{"num_hidden_layers": 16, "hidden_size": 448, "num_attention_heads": 7, "num_key_value_heads": 7, "head_dim": 64, "intermediate_size": 640, "vocab_size": 8192, "hidden_act": "geglu", "norm": "rmsnorm", "norm_place": "peri", "norm_eps": 1e-05, "positions": "rope", "rope_theta": 100000.0, "rope_fraction": 1.0, "qk_norm": false, "attn_scale": 0.125, "bias": "none", "tie_word_embeddings": true, "parallel_block": false, "extras": ["capped logits"], "init": "normal", "init_std_qkv": 0.0146, "init_std_o": 0.00258, "init_std_up": 0.0146, "init_std_down": 0.00216, "optimizer": "cautious_adamw", "learning_rate": 0.000406, "lr_mult_up": 0.835, "beta1": 0.95, "beta2": 0.98, "lr_head": 0.0183, "max_grad_norm": 1.0, "warmup_steps": 241, "schedule": "wsd", "decay_fraction": 0.918, "decay_shape": "linear", "final_lr_fraction": 0.0, "batch_tokens": [32768, 65536, 98304], "max_seq_len": 1024, "doc_mask": true, "train_tokens": 485400000, "max_steps": 7657, "dataset": "wikipedia_en"}
Each number is 500 + 40 x the weight over the matrix's rms, rounded and kept within 0 to 999. Layers, rows and columns count from 0. Numbers have three digits each.

# v: layer 12 attention value, 448x448, rms 0.0178, rows 229-255, columns 112-223
# o: layer 12 attention output (transposed), 448x448, rms 0.0182, rows 229-255, columns 112-223
# q: layer 12 attention query, 448x448, rms 0.0219, rows 256-288, columns 112-223
# k: layer 12 attention key, 448x448, rms 0.021, rows 256-288, columns 112-223
v229:526510516462521513482496525507496505495468508511522545459479478466505518535473500494497454463497491557459457473492485534489539480527530526492526479480512493467495501530494535521507454493515517485515520522516495482521465475493475486494475517527546473513475488462494479502491512505464485511514529482496474547551479456487511545523558496483
o229:440539463472456477474523467566504513492497522501536460496504502519489459504534471562491519457525460438475492496501497475551549541512500463502489497533465486564460612444500526492511493499496534490503459524492524484487472513481500528507487461495468506492503503486509525478534502438491504505494472515496488486440476484499507500531493496492
v230:416455523525533439453482481500505545540564548482498480466493451548463460538493453509533572480467560512443451517495532450430511475445488542573513443488467480490502498510515490512471533473541517538516500516478484559493485527546503514475488449540467468477477525517565527528473515505564482517543499514467501492533515563542488495475475443541
o230:493447552502584505466442538412518518432517558446516482453451487482549525484543436536535496499508531498460538466489511516516497508439521504512490477434516556519468393564476524448409491535492579531545472516499519504474566534510461454462444477483513468446472532555398447505501541543477483476549556489478518543554450489495480529563520525508
v231:489492489525549472532501505484532498582547444486585465501465515585467512449501483509479501514505518507484446588540393487521489495482507448513529446568525505569461533521515480447530479443523564563500469462497476491508548478522509474512509469518499563459523506487514507478539479512540475510503477498472515582473526538554546423499454537481
o231:591444560489498516525465481533483493516530499516514494513450509529497487490469504487504479574518495510474551518484553497484493447500485543500490458435534533444502375525525497513521449473483509496518559427505489533516558528427511458558494529506549463569460466530475457512465544538526506503509547467516515491639457548465445500495523510537
v232:520532511476504511447474480505550504479570428493527451497523479511500527443485467530463495479533499482530528420497541514452504584506504514563562467512507471476462490439465477440465600540521514488543500455532548503458481533504442505521478542554494453499511489538552538515484494558500485490457494494422486478527561447434506520491581505529
o232:509467556580478513471488505525498396503513515500523541495534461484459479542482491490524466544492538556414494495413456490442534529455471593546468489585389481513481483506464487472501524569473453468459441468499455524416471488520513434507579550457476486523528549410511513544548523468520544531550501491539423370489538469516512485477492563454
v233:464456532477449495495480512431443555483526442499504568479424584494458575488469548517485528489543543587545484511522494540497531524471487425453407424473452422479533494473503541454443514488525479517591556502491477524482518508508595507486501437500529438557472512505518505478508482502590564497441521447499501495446462502502481493445499495485
o233:497526550456480513533517557528477447493512457491453532457507563530566442539504468477520495496479447451486497485514489544536508495562522507475530523427511486507501446521494513503580467526529541476518505456552498504564515491444513480519502451545541503610543415508463528510492537517555554538456479471467464411496516416534506503546485375556
v234:497483469454476494483506508432474538469484565493506484446463490481511502535486487459487487512512541496445527516540502522581538489432480483555461482503499541522468485503505546512477359509471495471497552519519482520454537510477508494514502508483518518531556477517484488512491484419452491527536485500533552514497525491516444518500428509399
o234:529505448511479497490512527575495547468499345533477513499521521498515498523517509489523523486487501485510495514563502510533497370504524468483500512515483493490503662494477513500538482467491516504484492531505519495506473449519505646510488519448490552507539496447506497621488509464478517494510448521497526513459514507479546454494499525478
v235:466499543474447513469522549537458505459513475537436557495515434415533471462439519512458545516549434523415540474490545502488456460507571531496470546514533469426453504481504493382506478493485447505473581537535469465427487531515543532474536500529471521499553455509505459457545484523436510494478521496465532527527479436457466519499523510477
o235:487558449484545449481568428457506540494495543543555469507531480509489488454513475505527468443517439461476470536560523463507531528441543485531519528511566533527519542393502528528536507528503474491491508510526490499507483493519491588430543549566454508506480513537572525436500467523458471494484532443515415519426484501501498551506459472520
v236:486542533505500527502497511512479535476516453528514486503489538470482480435510467514446498479510500552609533454479536518492532478508534554537503572488545496500534487492501566484553562518553397489596473523547542515521464514519427526479484520521448501420477477523509483533475518552499503460509501494411487441506516507478504491509489432576
o236:472528566488462487554467475484533473532503585521528533519468509540473503506504463532502473533507444475460531526407465528452508415544461571564448466488509527505519508440504493438490547516484447435479502492485455539467534524508539621466577517477478499502442451484533534539472477587513538517525493492591482471539557523570508552487482550527
v237:503541479474457453550486497464535519500499446443519564464509557535494576429499533549469460525538424508573394479493435560556504616499585470517463459486492518517479492488444463535541534478469508482571513496530603527557483470431529504541500549441496507473513534511482577435523513491478504500519477524411459511497465588523636585504486532426
o237:540437499515419536529469462567470523549465481517431483545506494562468491498499566416474479546564423459478460478438526494522525404520531440517456477573538508490490480475509454513474477498496512500493516453478488508496533570476490552487544542406495526535545487426481437562507472489500518518524463452513533469515500513477462474506497508492
v238:481519499486534475516503439480502518587461416475444495554506566485488464450512506480528493423512508560490511452509550490503447518520453527436511529497563483438542495519520531587510543545445424462559614478485564458485502499517475505561555518469465442487417558480389514498491427507556459485519498521439536486475404591465459506482481437458
o238:497483498517479479508489515426536527506484579452470521437525534558467585498511467443459529567449505459491482455498506488491473552407528487441447501406491515499504362513425502403524533447545486531558420471490491472462551443523477474472506587479477556504416454509517552507487473554561572547540446536454550480545506536493589546504513501502
v239:572585561501525468517518572512504464524472501487463549482463501431525463502481480511463441476464569495568507499499523567516490543544517466592478467524512551470472494503467531498535530510492506461450535436552530516522480523500437514479451560445437482483505511510455486457483495513435582497498499466457468508493489516445503548531477502413
o239:499511499524452536499477449474533513483502501483495415481512453502512475474556470536497465438525416439525506485481465471526549456530505501523450495513505575537511650418546488542463510456522524479487487583514561493488490516502550603482541562459463533507491506470507449526494452511447510503517431457542462530441499505497483491518519531508
v240:515478535462485489466526517454510482516479500561431544512465489461508500455508467492511496454512517495486525487524521511533511448500517482560444462466522499491486497550468448577445463522428496451545491493552490522473489500485472474540510509454533489514511460485496474550450505478509515516515559494472463522540419465468463599523539449462
o240:467529469511499477485557490576484575483518472513496470513502513508514445525524496517516535481493444476495496494521469477498541483501520497526482500538496472570473630433491505491490507498465524481506429534498479503507456497518503636499523532435467563432507525457500490549530491472501515492519422525529471532447508500489516509533456516484
v241:528514549495511507484513495478545487536540481546413460508483534454489502450485502473507487491572549501479557479462518588475502452527521546559529469496510498474469516536504531543426418561439485428520520507504544483465499534480482496494561510516511566505584470520516452524488491561527506512504567447417471582509495482469508591504501419505
o241:509476486526500445453590491565467502483543490517473491490535523534475463477525467539551499474506478498436502517489485497467520546558508473539468496527539488560426501481442525474466527485486549502451428493458472520473458531542519541515521545467518515461523498426503550530487541477498512528533447511526483501434537505457553510518469480493
v242:496501539427531529519475537424468518474467517472498515501445526524494465507482513462450390460534460459545463520437510487529516589557467470500455510594485546426472503459482454448444488470464453504503522465534454467506503479474505433522515493436539488427541542554523488477452494499460489499455518474478503586506533442519524492480584479466
o242:542499573517505509469523569511459458509456440583519438495477541512523555481494451460534451426519424465553467491405429483521579488580544518526440452530528588478532533479487475516548462457568454432598505490575555439479536543484536508539528499515451501534502480459519522573506477550515520483513532497494491489487471496478492525503442502491
v243:448426521583503471444491456493460462604504427564481498603523471509523540483541489526505550439573531452454535481486422531469446530508528525434548491523512449477518471536466399493563528512522555521467469520529530463486496447480406540496566576487469466433461489523462464528490494464475497498516548536452435475532484546496482573475524430478
o243:503537556520470502457534438440478521501512574418490498506485493516411533500490488527475487532487507570539551493456535520444469515385470549470474492492416448507482497462535479456451559508539446477466454442468457523483456490529503534475459500538537504414414487518533525504493466529556527482585496550486469454469448491500527532440514550462
v244:531458511449489484446538512417547513448491540503512457452500509479541543491486520482518489501520523515457549519556485554545518457465552456554473493506490512522487462501508530542481408554489535478502517464532477490510506494503476498525489506439515527539512532486515494551483498442465542551541509510531541519512510498547504565476476590487
o244:523503455503500492486518527577485549475526383534478496523509505517523498524503531487523508484523491501502499507542506472507504407491510497497506482539459479510485657495474467499523495465484501501470461507493513484496470482497493619537467503441490532468525502448496467587524499469471498528504445497503505510461507486479541443503495545482
v245:592494461448500575541461480490453485517539502532468463620454553470535412458538525487523388459476536536547559395457418497483498515506427526429537523509497478514525511480432482547503502546488384465464420510488489479541522495494449534553443482504526498457505492482517485560491539548503536503577524399478498571491448444490446518510503407602
o245:451521489519522463464538597544573500500488486480580540578516577500505468452563504525523523516440500485572523428471454523449561587559486539498424529503490437525454557507507541519511558485528516483503512490494481489499429516494505445477520456481515556444476460462487561458547495539528509477542446543453508450558581487548530530475500558471
v246:514520477545505600421508489453471472500558496496467459557544466447498525500450518479493530497495523431485549478517549478485492461497526539508577566578471458462482514473463507509503464485486526482471421573469461572452480535563536614507487449537456518567534439498481474548502502549491495478515524453536511485511568473492489506469537497584
o246:463582480466584446491560511514505510493541461489517480569542500505460475535542488495517491488522497568506524473533514545483494545531559458509492449491537494518457554464440451513452480595505503435409450527537444507506444525475491521441499510568529454460525468459530451433489486541466423489447520472532475509460553504511515516481532550477
v247:446513507427478501426484478472430568508451455449557558486529512452495576560454571470480503500483588479543528554486506467490520469514459435489509549531494487492464519483566523500510530506515508439509537516517509495467535486512554511418499495583503534540463506492509546454502494473525529505452455523550559512486549604488488470416506473466
o247:559565475489521489481493439430505437545458461508478405491507530494556534557519471479571472435489505450491398443523476455536460516529545569556535460534536543522511520562546428436572449508459510466468568539561527453525501549522480427444461558464483469525512512391522481520526587474495515492466537432496457539484476467498443505503496535493
v248:531496458521511513501481480542485479465503477543469467584535473515533490519513456443550534556492499457470467516514413462513460533509509505469569509440517514560490501508507524504585535490533544544501477468459486467559515502541498519461505470483503565511486474473431503517507486506501515488566479542517500447473514477512448468591436487512
o248:555484535502495460521509505506517487472462528506536567491465517476481431514511571468453507507477571528473534502529523519436474503443443505494523467449429472486533383561507531539466536504528468524481575478463520545504469459508534469498529470539511525540463435559519498486494510527535517487516534499505518433534508529544510484457526520470
v249:505487511506503501469546493496570502459502520484511457425469507509547503485504502513498455460479524494518536491542491518526540500489488505563464476484510468553508493494480483509486446573525503463514467528559546502465567499524499551475490501502549497555502534473542515489515494445514476548497486466450477549507508502522527494455505488503
o249:509474468498493493457504530574509523477536399523485512502520518509518518512486507510562542536473483476499512528531498477506478461571491509488512525545497478453498587519488477544514496485479538540496476493490504492492495504502464521561473468471518480505549529442462496559520505446484502534476500492474529471527557535498509476528478493494
v250:542485466489476538538465550504422514448510584514509493509540511495491495556427540464544574551474457479419431526476508465485473470526488544450605545477523524510505483523557468491473545509507481490481502514425497454511515530451497469471490562481456487490479474501478524557457522504475414482480500498527583471533504533458456502549544490495
o250:472520521499572492515488438474464525526455597451534506518492512496516513478509461501441481506527523510510516506547514558544504554442488506503495472469440528561519498486447528508480499491533520511450487517497498488569520506488536528469511506548496501420499496562497512502472481495493527487482474541559496495432470481565515529532500564541
v251:452495496504510428571499519445544511495440456489504469460491543503484483467573644506479536563488434492517443525504508499544513556488473504494521503482523504534482512536497474538457443489519510529556542519466555499494530490444567498465529541435446616451531512523498515479532519460505458437566499537503541513465479467486577458477555507526
o251:520468459490495528559493483537427470556473494598419577500540547572466489480476493480428505575532461482460526547464536546527440453451495491524469512504608449490521525550497442533490551474490506535486558506498511490488560493495488542505529519464507526475504461549470530565485444518490527535560509564537527483507495540507494423495474543543
v252:559542572434463492517487551410500488453458536516365626569462509468520474482536525469521509502571503552467536455493516512524468499505466465493544537470482496436496500500497509506430579513459448476484498448458437549566523533501536471504496527523489583527517503460510466490463499524521544544496536486456510569457446558480464537420533518514
o252:450509514518516546513527501520507514486457515521491481468565493472522482482509460471524535400514496404534466505502485454578494561490540520520502494496554520568519438512484441446531538456446508536506520557532559436517515483434482447458527485465519556445528574522482547507457429517482449515510488503486465571467459505459490553512438446541
v253:516484471546521503535504469483489517463567538512489459504493527469496450496477517534433545575490570425528539531487501473441480526502475532549532524530497450506499525489480547422512498496502500518534492524511486535485539535483498507438514476548445538464627448533546529507521493501464526487498491470520519550470524467479482490551478510559
o253:562486522448489477492495520410496431490489447537478492511439524507482545537531556445507460519535545507510523508499473580450474484565496541536462497472515462449531411554480475508468495438453465522440530529494491537495523494477525427481471469522532492548511478472470492524480480536519464507515542464531519443530523462515482460536497523498
v254:507504502519452518520509544504489506484509451569496522554495541464493493445492477522455458506469485508586536489492470572489530509547491505512503500483529492483527499495453476517485480505530481538528540491514550477474461495515458563478486526533490508435529451519448512479498549511488581458497450497502468452473495466436554506525524449537
o254:454503525490470484510537487449489438534489612455513488489414528489489429479523528513476474495539462467454494516469481490441499517586473489552474525517568498538504479479546525521561524583488496474545526514504490575496489555539501503462547492506471434492461500502490521452501475499528519526512481460529480501527566523538513549500471471523
v255:508493550490482448502475483509494519507467489500506501387491483498479546480491568530479483490539589514473444562495521580481519496475554443535472490461451563519476485499519461527467471520512557453512596516500525434509509489471512483493528502548537516512487482500477528503513504518526486523521593509469513527517473473485519511524515482436
o255:530462493475524462468528476597506520484498445495485459506545508513529490499521468512496503528484524497458499491517490481502510463501526512539497510528484475562465612470525480479513491462528502494504480475507452473478471517524507625512454520452479510485515504465479494566526546474479534512525441461521467507472477513465510474519503505485
q256:487523476508509533493517492527480493506545502516439537506493527514547597560489572515480494514535480451561463477521521452473463481542466527514477468545496460516495491466500473486536517470471480469510461531499503378514452527547464473555504480477540453485563508486505531507471485483525527429491553437520530526528505498574477478495480469513
k256:504511486489503505510520499473480494462509498454523583464471460494503464542478554484530595480510512547475461478506500526486521494471501585516431534541458580529486505537493508521525519532518500554478555466488553567497524566463501532487488504567512556536466434476570494514497539504505495462497484519487505443454482493417535509504484536434
q257:529512492566542470483505516471484550547492484532581424475492543545497476444548455522502575481497544463483505499550499512530498539510529540485449464451477544518529489540495500492519501475489511557589533557496503503471477495434530533511505525528493538487513493486494515461421562602524489456462446440517511496476525528431552469505472482516
k257:491566530556544539431536491542533467421481490453503492464460518504518442525519556473493509458482465551486466439501525490507509470496425549499509527488445496515579478514417524528513448528509502507502524459445445563547512559482507438490467524495538487494496529450519521538524592525526483546480502508508470419538532453483446557480572500526
q258:496497451497443578520503526460505483478503521412450520486513467450475496494485579475541519517572459557475479561483471499485510514444530562480528531492503500521433502518530426502467512551532480454516485451546537536493539519494513474506438515531515511520495545503529490495507490521529508512471451532473451489491443508500489525510501536451
k258:542516482532550542483450463583483538513452485513519508537468557539522474476489440520505465537504507461482495526445473484524448485537444425495493512520509505468547486515511490533476480448469507429497509510524507555537527506512509496453511489483564433472536426542471479489489515465457553524555572450525486554487527468461473480458559501512
q259:514440490546464460505480511500536440558539469506508490505501537486482479513438488524518619544491565520442458535504490500506542494548493539515501482499489508497528478510474551490563461460461496532494518529444536468457513466487563538515547466471493524518543541519458487492501477472481510534518467515518515510479546497514486463466470488574
k259:525510521468498556554494471487527568432484512451458555520534430427489493551488508417436469456442475499506451416538473517507517471475544472522513447468497480480475471501487539467563526471498461457497523473468573537470470619420509478451462527517446505515470494477512495501510516530471486474441482519477527500527513524496538568502493553503
q260:541519572476486458453473542501452520476524457549472513508468527505482515508462577490499433539533449495510516504503524529527513513512471512517493544505450477500496509475554520494485481454501491529546512551449534461487427491520529536517600418477477439486492475514508542501436493489532459508514549531510540496518535522491513486507507477464
k260:460561502467456529495488501499393502466473542509540487534503489513477521492454437529512447572541498480518500509449473536473452552522435496464525542520453454450502560481517516473541521504501543503510432540558512494525510493500431549472531499553535447530518550468503489503523483521469532486539485504477450550505497498516461444535478438485
q261:517533527467489491437474444511489502486541485517512468559444441478502539501401520497465513517519452506492457547501505455472545492495532518526520441494503468462491482444480578502491500511571489564494489513583525454514435484418603480461465486457458468443556499498492471474466404478438500493531478516432492530421571528522459414450459442562
k261:500538474516462486498489461506435531475493471476510512505530608518503483530487364561485404540477526500517444525480423471452484551521544472483464580550477497472443517506552479523576513466523525550472463424534566509473517450541490528490466445503529565501517547521536538540591510472509570483511532557451523519517439470476515451570463524488
q262:517489438543542504526532507509503519492479498479555514457524569523459465506576454500548475481455522454482576446497483494543519544473489484504493515460518522539464487575525484542482523537479511449444502414422582554474524501566496477498458565536524550539447526503483521506466535589525511479523518484545495481526426502535544593537567559480
k262:514435518427597545461490498489524508494506513478454473518466456462484537564526513425488576477526453504444530424516516509608578444504495532493524464456479483500556444523429520461536493499494481452464508547447485460466512570449558395501479491523510518497438479493536448525533476571477466527475468347453490489471475500463487530490452518459
q263:464490444507546537527564493534532416465396462485518472489512559427511393474577509524508528497444557465486554438471466505464507477469528499502502485453509553502500493492484472563486534514398493533520497447504491560561546475539509446561513528537532539442539484520546547473474585478502445574484494470544459514514496473528501575566581491563
k263:514482523475462488503502473446542559483521487487478528485489507446507424531498536482417468521551506520521493488552468519547480481521551479544453471510479525498519473545455493468545509457514519458412500553532481525498487498486542508552451462508472501509485497435486467578572449552499489499508479456489508479503485507500524468480414549443
q264:522528552487502476418495515548540547436586536471522415532492375438496532503455485494492495521514481478528500559485512529526553452512485597566511441554500486510461527482552568465549512443558506489516489531492505493466446524464463498448553457481462433517505448452501468466496439486496514424544554470458509506456518511446452457435504412491
k264:451503467577530443511507529530459493494510505520514482514481517584463583464500510527587485499478567447483439544464480476527502503523451489518503528574495498467519551460584529574476434540464468587541433486493496486499486484492463535463554592553484508532501507547508540453439507475492490498551493508490550545474439517464486417514518459567
q265:484449539492479468605569531486485477500463466442502489495524611493462372458559522530477592506486564471512565434533493491467495504470508572543519547481514506492509487545468425514534512516471488521462494505527507522487498568537460481541573473526513494485498470515528527521499559485529439576540473542539487562543425481519541595523513480509
k265:464515465510526523428553523441578482492460493512569520424543495457471469537503515483484548484490541523499488582517501566485545452487499502517435557516540575440481431572484484468510548497531453472481519465479481495453460536463495478541443516452489507524517463513546446554539517472562423437494521463433507508563522512493546554466456601531
q266:463464466441538556565538520438492519471429440528518509472495541517499473503533505499472441420458513495490486492556476502490468509516512511474473593456466522585458490505517413509525422445383480425442475474515512540522531464443487525535535506502494498593535499538447521516473474503486429506518470525473492447553504495515528541552551477427
k266:509489488440503440424531462512514509478482455445448508524509403431518440569542496420469499450521468543522548457510506503545523474463470545542505480503488492539571429600441489474528531516552544439485494497440494566458541547466545490494469475429505441514500513532507481531541477564455465452464468448589427491483548492530559600498465518444
q267:503540533540494506422517546547500510542503496539418494554468488459496471454482551442515408484577499474517550557521473503445545453562495443552490552546460476489522519391512507514543533532461511482509477520454474469403473538491492544428521519505490530564596471512507495528513525451477499551512477476520518438488505481448485447422529431460
k267:517489439503487478547557492483478632484524443517501530466516503433566549432447484511468490508471527435490494537512515481540500467567542457498495581460430450502493497488550504518569540465479475514495491484506517467526517499475540513535432507528544582555434537458449503504462524441465570475559477521526545478511425466486432416505487529531
q268:540442513516501556548540470524546489556471528428451491525515492430475453477524500516500565516483547521491572415435538575464538478492552534482503498483502508514462480454507506505452414524463524480504539446491457583545431490550477392622509514526505546486492515466489516477411566495516533546461444438487576409518437518492433576523482487513
k268:530489554497442530482493482533523515459550528517448522514485460525495500512464572463541477573534442595503478466524464504548513511505484500520474415509481472542466508504559582528558463499450457494483523441525472503523489470582443560515485476537452507490472456493508596477534558475519433489480546483386545472451430571434511482519473514510
q269:486460498477518501537486460506498520539475491540475536515538532531454440475520563469443464488500411489482513552453471449501488506477465522502506504508450531509408508437528605485522439560433432502560586495476511509476457460529494556537550468520509472479466425499513505482472466516461412506510440470415492450494466582519481477486528538505
k269:391494496463503434522591503503500502434496513504549484489436474497474479524469437515460537485577483585503531443532476539506519464504403567499468557561475478486455473537487519501493545490497534547417396485482477516504465549522519608490511500527450523488458533516521446468516524613475478487506539513457515490466403446525513557527474561534
q270:436538526468447479523486463499442513494519431539493567482492562592541534472527445516567496471569533455500509588458494525481524570522441396491478427505503502468493545549545516551566585465534529494511461494506578399442545544477569527503485523530516554508489580450461480468504505546476574481478566437533509524517497462441442518530483533531
k270:476484445495516510544532451538494496545508511550512574525436540536524553490507484526467497502454498438535488537550509503448535506568487454490465490478466435471509563469481472491491458460531498461526472495531581468463475529525523513534491516509537527457502512464477465479507590487484506514477528500533497565482518473459505448501488501509
q271:471475458512524537571479566442525439599467579508448574483445538526544434455480591469553490483444547496514532418524577473478456504490441522427469525472464518535540501532536489491596483473515499486522496508494454504478499580418482435481558512481478502527497463553493552476521504511514538460570502514477451469517396487515541509483506475506
k271:484513509483471476477526602478513500494547502443503479497521490509545391554427508508497598533517512502510496479477464481567483448441530565494486555488509549581487402566498537508473481528517470501443470489490510555503473452476509516480457480478483463552502465576539484511456465489521449457487432518502480455539444465574518534552429562418
q272:510565447536511503508474543447522421566440504468451547503545491548492427431459533493443518482469521474508510489527469462468507569473434468454423545512481520471520413623509436537513492526451468517500481507431467534417510562497473461436474502580560487492465484606515426421460487566438535506468495472405501456525397483527493505484437549495
k272:515484472471506510495486452403494430533489549400524472480546485419466469535550534434462554511451467539534512396524524550530473461502472526476493541480431575484550350662494378431464464607525492506437480481452511559501541464402479416539535566488505438547421447482537428576522461527501450461439521468458445515575446527545442606489525511466
q273:421478472431595450529481549450485421539390510509516539547535512531489463473513517443494543507530529501508511512560551503496607474488446491503548512516470451515485465446555567459507478526513469521624485432497443437447485569416518442514461479531469525495544488521495421472433458464494502517493509490457439483526452489492553442482533505480
k273:493531534478500495455528560538556481597534500463553402540527548506492398512455517514485511459487500542590528561483478506551504467475489497440526520549478494525511416470518493543414509584493513596517487504447425511552525526432490456495451518488470526502526461549517398533394461536520444551475438518508472580551469497463480507517426566493
q274:493497510523486473501457539475517484507556598480558565498517511514475556431427534487442475502522625512515519566476435515497436509506535382433530528490565519599504485535557530448453498467560522563468488490520492461509568464518512548454526541430547520526549543551498515523507501476411541535523467495550454501495498489550490498525496426433
k274:516524506546491593494446532474453538465481498423546492482520504500497489426465493434575465488487500425483503588495504452461501515431474494477365506424581522465430376467524528537465557430517438561493506549485503491467496511482536487441430529492531466536540532495460518469448544479525474467474485493496502463528492477537409489507418459553
q275:550452510534445534512465499485528508493513503468556521443405546435573550501442506470387453431504490603538518546546496494545427460468384458428430452510523542513478454465458528495442508435480520568517497485545445587507528477578520591494511521555456454509466540492502463597540439487495502516487526589478540551424580516465637422478509469457
k275:535535510465480501516471575553423537436461440526417537520491480449468473505549431453489542524469524464502508527474494461443541459443386514545436482548642524475484444499511555500469610455498377550510453502501499512471455487514498546480453464498518527498555549470510459435563510455492421520496513497525489491452505498520559472473566510542
q276:478524455499574439498542592513516549440553464568533417520435449497485502497531481511560427382442433542462547444448461526415495629632479502563496517488541495478548566383473560453549541493544539526494530477518469443481534447504488584563491570420463532497537473476471508461568489547572489533586530557577470484462534550521555525443579471571
k276:479488481554516473503584565458474543454486454558575401482465428468530559480513508602558511388497469528427575516581518546487532523547502528558480540464435613494432562369458504470519427450489511472436598553520460529479481512494504560530490524465466584513523540513451496483529464591535520541547486556456540485538544485421523485416523502489
q277:489484413484424522448445559488520474558536517493443530493506549438540450532422490501535615518527581546511427519602454516576546475454473555515537467429543486490575517567480558565513491563472431496535511554484480490426488536465525517484502455503518569500513523513554542517509549460559480458560454480461513542465465482602532510493473506459
k277:492524355528471492515443577503511508505570413500516451525547468456520518494414452487526535494429527536532475538423478435530513552459557528571532570470579470486496539478512554485424493459563433482486430515517537493471515484485523487448483494459454516499589463556495531503443541468518445522452496485535515484526508530579522528558500509418
q278:556538517423492442533461609554520505446542424565450532584496497386489518430500456446510426433505450520487543404472562485487409433474346466529533527470433419498500476426511531501426556540501507609573513508474472522521530475536558600555560489491529599480443520480502504537649443464548494441544508546525471469457526518472605462397538521527
k278:588477490437535477516532654632437493458498348562513477576409501455500492534555481538492520528553443508456548499471462508449479507453425467512572539529509548504499461470498560486400591497492485650446462537515502496505510520444503558462499489512489660555498462514471458457554457465497495568532469500414531571471457505483530470477570601524
q279:532518500473517488553427443492488525575523503502535476472503433558482486517504501541540505610515474525497480445500556473469633401453582603478499524454486479483455540485528515509493485533516554413513519489455537484472494574465573492475445547592570535540432499513504500392482514516548504387470493480439515451511592524402588453494477569551
k279:539469501562526469466521522431534452602560537598488508528499545577538470519480514575488489534540469612567508483452524474502487479376550536367628528483529472493471596500482522530450509594520602431551542393516557465552511426505485422508488476480469504498508434540538510538497475425461500440548444534542531454564571444505616484505496484407
q280:477484496577477488515418536446506525476571533519516480502426508519560553466497514493493453442461526512540523486479492501509466535533492528459483468446521638517561537500495543475555533513551486512546573551504469551511548470511505511483556529487483533524428497555508573466524514576500504403576537509455464538452464578553538469556478436502
k280:483538478493473537481445587522547466418497434509494481473501498483540496491522487521548506424446526421530518547420469456498532443476501485490500552440514549444489468472524509496511531520546454484473509513534503504465480484524482467475517497423479514480593500520531510463510477505509515483516489499531527454511508506535504471551478454457
q281:545583492462531525530475466524460564419480527540377544528397534482526520509536603394530481551525520494493494476525495455603395463573548511502558465557474501462520512508487453554438429531427537476568456549610429500619556466415418483605539485517524398504542520515448518597622509541547543517516581439538455520477443455441491472558519459444
k281:491514518474465512534569581610566448488459491578479439541393426494419446477564556532462412517439507424562474530469478568516510383615621477528558521526412452509515538504485494544434479476597453494435447521526537488488469424576378499451460538468514526432555525569472458446479515482520545512512599483400446462425458445536564421568517436427
q282:500464364483519532495496529411526513531509448526409533503452588549540542541507524534513464528527549598523442571600556561525438496469529443532521554473524478488536534498470537513568535492498497468513529424590471445505508468481501559564542429505493467552505536445515561608459512522545500526594603504571521407582440496496493478447459479561
k282:490495457509528502434481558438496466515576540440477406536514540637471433554436480671434562467461533506520565517405509452464517459482526547544545574520532443489508488485573491519601541421526482540453463477486508471548519442513509519489422449500447500454480523465567582492478568504517409521483495507496512563636370488508450516479494509402
q283:528428561570526359498452503452485445592464373430446519483550489485418501439533499557451408530493475518576513496504487558468515459526526440395450480417481490510514521429492517518324496555532472478456580481403417499486490537606509553455405520577475534509428494594557458508438560534472531524441587544425534513460559522480455422473443448506
k283:524503468549500484538488400447449461530500466481429496529636494441529549488570511517483459565455474520566531394470448557492590514532473466470505470426553478482527566364565505508406526536473475456412569340495587471490514475479547441545480452483371488444522469463541415482549500510502554497485558520494526498592506550536456486456525433461
q284:546549493528514511496530398467516509486430444455492469508511502459456551481545486446511460505501434433390537514495526613467435484536450542519477469625437477473432503441470501470504490461488543443543520480466531569480460483585459509504447436515440472423480445477482428606428581522465441598472565444490513474496434549474388528495500506580
k284:536473530521502494505517412452564485473445527482496554476431488440465568457580565439444484538528529512419532474518497604496489501610502508470451456571405512496542553494480476456551515463482633558475509517442458597494519506563523605548528525588509445537426480449528428484558502565511505528494603478479521516446397516488451490467477500562
q285:474563547520467469466509559514411507336553458494420565566456540474480452464524501487520509481526561421489495461439426466483462503522542462519521438473481493499567532475551531571499439494475511518547435531435498465481486521443512512616545541511456518572532501558486618604538556561534473544504588422449506523482456516573392597529515458428
k285:473523428503412553517668647589490424447517460474538485533367517498481508454540501580513444453503508473565412548492428558527504515543540457560579503515503539497489523510487481514415549446614394525423508491512485517465511525533502556463521524460440512505570466485500553481478557578583487506524537470432480500367441483614448472458495521494
q286:489541491500564536537456503561531475496472536487478462530564453541513478527544437486503496575574512497438566475472575465455558471465483519476513527566482484496422500499494461445538438453461548447494514471448520553521427533455453404462499466466542435506478456497485522482421487510487532465505485390489494435548417489409356609501486533545
k286:477483596468539511436540448527521479504506577449496501505468510504506503563539558502482474526587531592488513486550506507555453497594472509437509448573450539554520477612513477493505419536419619553498540540430470577537557500496496469534522542538558468544446446492542554528491460557501579511508523480463498505464448470443413535493506520481
q287:549515513485533402467475591536473494535468529491445534488519559429529489508385485530534496525543577525493474386511475548569550445527426555462546547525496411513450465571538571506418406533520501495425490503424532563442446578559519480498432537573623551501532520482534606555558601431469547395501403502424510482360454517560527563460453600503
k287:566475396537457484544478518526527522463499458451569498474455476373547574434431520504545558573447499511496504398531473524523558509483513425495527493419418460579457468552518554553378480431524499523422448544475527530514440513505563550496550512475515503491483497548488606458425525475491558488552439486449524402398500508512529510445478548520
q288:480497469502440522516465494540476494434526499484453471501465545492548463488466459531462490595523454515467489594478480458521501493505492420484535552463539443494463500532548533501508492506546583481475496506455561555498552489561542493456449531500468515605481525475508510490538490488476495512529551543530454430501486517500478515497519534508
k288:489522500524405500522428474521517521461490450501552536499517531480508540510507475538538426479579476531491529491504477496454464497507524460518504508499521513534430539496466504463428501480494514453505536502501531508481499495566424504466530485496475507596543526542480492484490426512503518457470505493514442495500524486526445474510532527494